python train.py --n_head=4 --n_kv_head=2 --head_dim=64 --activation="swiglu" --rope_base=5620.0 --bias="all" --parallel_block=false --init_std_qkv=0.0303 --lr=0.00598 --lr_mult_qkv=0.5 --beta2=0.99 --decay_shape="pow" --final_lr_fraction=0.1 --batch_tokens=65536 --seq_len=512
Each number is 500 + 50 x the weight over the matrix's rms, rounded and kept within 0 to 999. Layers, rows and columns count from 0. Numbers have three digits each.

# layer 6 MLP down (transposed), 896x224, rms 0.0957, rows 77-85, columns 0-111
444485539497620437433433415504438586482604514536476438496498486580595487459474437427528488577549445455501481542574408483442575483442486538599421539529457459559509558589511526503508546475472466529464475545473489467544494485520509489490445480598493527570583473492428552466567543532463546424519477527571438559406520540492425421459578515467
550571476455639531473477488517503465547408546456481545443511456478490568473545448540557463494501435493508506488519582435507474556481589481452532535552542534513462451483439506500517543564495433523470388534414533574622534403451497421494566588504513546459576487620580483458441565635520492505461492481564498536505510535506541462526588510523
510532508384503468514610495579482494471481482581529474457428486491601462536539440452485454474410477397514459574545539424559504527457554531465442529459436425485406464541476427491504437439472549487584510490450525518422561406476408463521493470620511511509426511462484449436526527466523476550482534529575391556483474439575445554514418489484
554530481441573499534493455489513505433497502466481539517468525468520556469468559517529433439517521490508486535517543428510488598484468464498529531433561572418527456468518573563469542562484568449491543619552541503549575537499507579586544562483480528449465428423416503493460473464587518599530490487399467481526559493475449440484448458588
542594406513499481471448502502469522461421528494514510560493462419537480510506444544555520520524428551554490486558433516549505536451493491495466539462514375490446507508483424435545488468518461548545527477493546413507440527496561487483434466449506467496497553506467531497476490422504544475439446451492430552495564511527593488400451575485
499510539529510526563474538453461471561565525525483579477484557579587418548482473452589537511494561565505473429467544582555547535557498549540555568540429624507483483477443503549514465516393449519533540425464464496549428565524481606601427493432485628523519546580514500485512532519508548529500510492538446517456463561456466504559550497451
435485460538490389530486537466599440488523412494437535456444530468448599558575519480555558454561487520461546499537476520508482511445534410469467489562520611466510449518582598517496524444448450453454528577527541528547512497541519586495466514457429458476482588502531488470456557566378571482441419511499465513491486535560585558506596531512
473537458473586485510493483520497502630426459489430452502552484507372572568433598434472561537513521582533523485514541438498458399616502514479513450520504529533496395492433484433527492418512373475594551447599420489516511576464454542516557536563466396493399485501488491605468472495452521413520594483573522426390540571403452418506538484488
563510513502436521492510488529508520503527450556475583473586487464431593474485542520524526498462505508467491489609370442437474450491413482489406525452509492493466506596448465470500496555481460593546469539401399521444425480522508531536528457428450537485498549491495632538478513469497543468499491489509514481521447511523621476421430584459
# layer 6 MLP gate, 896x224, rms 0.108, rows 78-85, columns 0-111
509589555610562382522397464485528545448450446479500543526469527402523469476531511501398441543463421481528555556516490500494444566548440455485505455495525470455485510558468478413484485425478591452450500436472475492532508470428503448522404447415448455494574381566363431537441564489449448545478583477481501516517518493574451540546394505392
443444580514405502510381476511478483460482599449443526465486448545468446494509549437526503480486474524608513481493505430502537467638442475472431575518467480543435489470460471486521565435407536537525480473554499451462490570455528471488401534542422584450500598507458500554524517406518554454513472461503455501484463472488564495530390461498
493520451514468467565486542600508463528534520496383505540496543498506493492546469589390470493547534505401523488480580573563377470535374481559643564506421431483510442502427509384524446484458505509497530524572503596498549486632574491507482430537595520488543481533488430470499507536431525544564532523472445475455448575512572536410532456523
542477446538473534492517521520554537480503471452404511507517465506463529559543575453433501477502471608486590463503515579411429514468509558407507552525528568511464508506512496515516506447499524496519463543477558454495490458582480498527500528572539559453567526564523472507548489560503503568549493515503436394476463484426438465490509514507
557463473491458544531447542618519462509439493538437494466503470510464527551442544469515466476437477561550393502472458526493516458589482485540513488578412549482485488351549444568452494454464460551512463500387453443533468411562479493454489552546514525447479525477505491415547487424441522468517435498494419446492491536487604529489488481523
461413473527498417501521462510464519522485453536450408564543512507500495557493557487531521374500607476528558430474394536525460493494542462408423464532484501463542462522481565538498553515479504434434604537518465488501492411471506559546458489593497559581478518533490489629468487502538430502562487515443506541432542618556535535590559490490
464521488486536427494481516520469550572494499421431423517436520633582569444448551466548501542429471567534524424476537485408562416479546429563492468540461513530526546569537550553513371497411581365544496486484441509473453593520464415396588545528381489455415446588548444480452477555423663457559474471461576509513578593506438451549494440504
457499412522555484488442475440577518431483539515474524414519538559465551548502581352400514501490463548534538482502532485455509555523518473580505468448509546469442458477482546538512511509483522522484493561494479484506577520559557502473506493496416477459577480545392386471459540477533526407491499515512457514516474537478449539468526569589
# layer 6 MLP up, 896x224, rms 0.105, rows 78-85, columns 0-111
371542496530504494550493578585502426470460531488455488450376458445436445575549511575482443564522420489506608457572558473542433598555610525475449440517562474527532495558457543392507468525548571439472527514457381588391531470543487479455457529487507529476487538577475495503457499491544442516480456547473412479436469528577423469561489499435
513471491408530549617516467414433455562582502605525557535420552516532475463508427504479445499471488585412466506565474522566411584515490610535490481493487570457505489480530421517523479494469536483450468539411565449469449498538392454403538499545422545503449513480516499447524459589512462499554551492554477595588539429387443467474519406499
559484544458522502469509397485516508481435512420511537533431621489433522504432505508494538445467495610562507498502593502449575585475524470449458510482495406509516480531464523538503438577552512577515501557524519438468603587476450549554483518484546505510490469372463546503500550475555516552499427483561504477545455539421500522515557418527
531492497449531516450476546485476499417473469539563478497511434471523575416504486491556468520516425405477434536446460469572569555523476511517503489489495444517468428456472512448507506477507440495481520443464469544528553519492486549535528415427473492498491544455499624495467490477462457471505576447546507655487566530529563526449502540574
559491485417497617415397547515421524565447372510452507490486568524518476541575553594462488488447453498471450481488476560491499534496544493539509403584493443507570573502513515503453570495522458410500500542513493458569468471485556473554539507557505426470486508451566481388445423471460427513498476564379552522577456577522519500479463514446
555529562539468473593488474501458507438467468516464493497415499515490521473479511527546535500460470499498483429494455524558491496568586478527548409558543506476493551502481547527475568387544511545510479591530593531494501472481429525490519471626482515448462476461495515404574530491417506462388543472546557635452517579531574526508575455532
497554543411598534487449524531495431563605447478389489579574491525452513503569493411516443475510513508594414492493555526436473420483466525479561526501567537525568467500418485430523453505497519444547597481541471491513487457449403498466533532455543485517390583492510457526539543454447407496567448474520550454541531596572520461525570506421
555517524469468530562514521483447474515462469450493504514537441484475580461605494468575517516476604497497487477551462524512514528476464529477538527520462502481507485443506405432524426564443516534474496471478514556429492490476506464522537509507544522469493506484533560417532552497470521513501531544488405420484541448480579516480427476409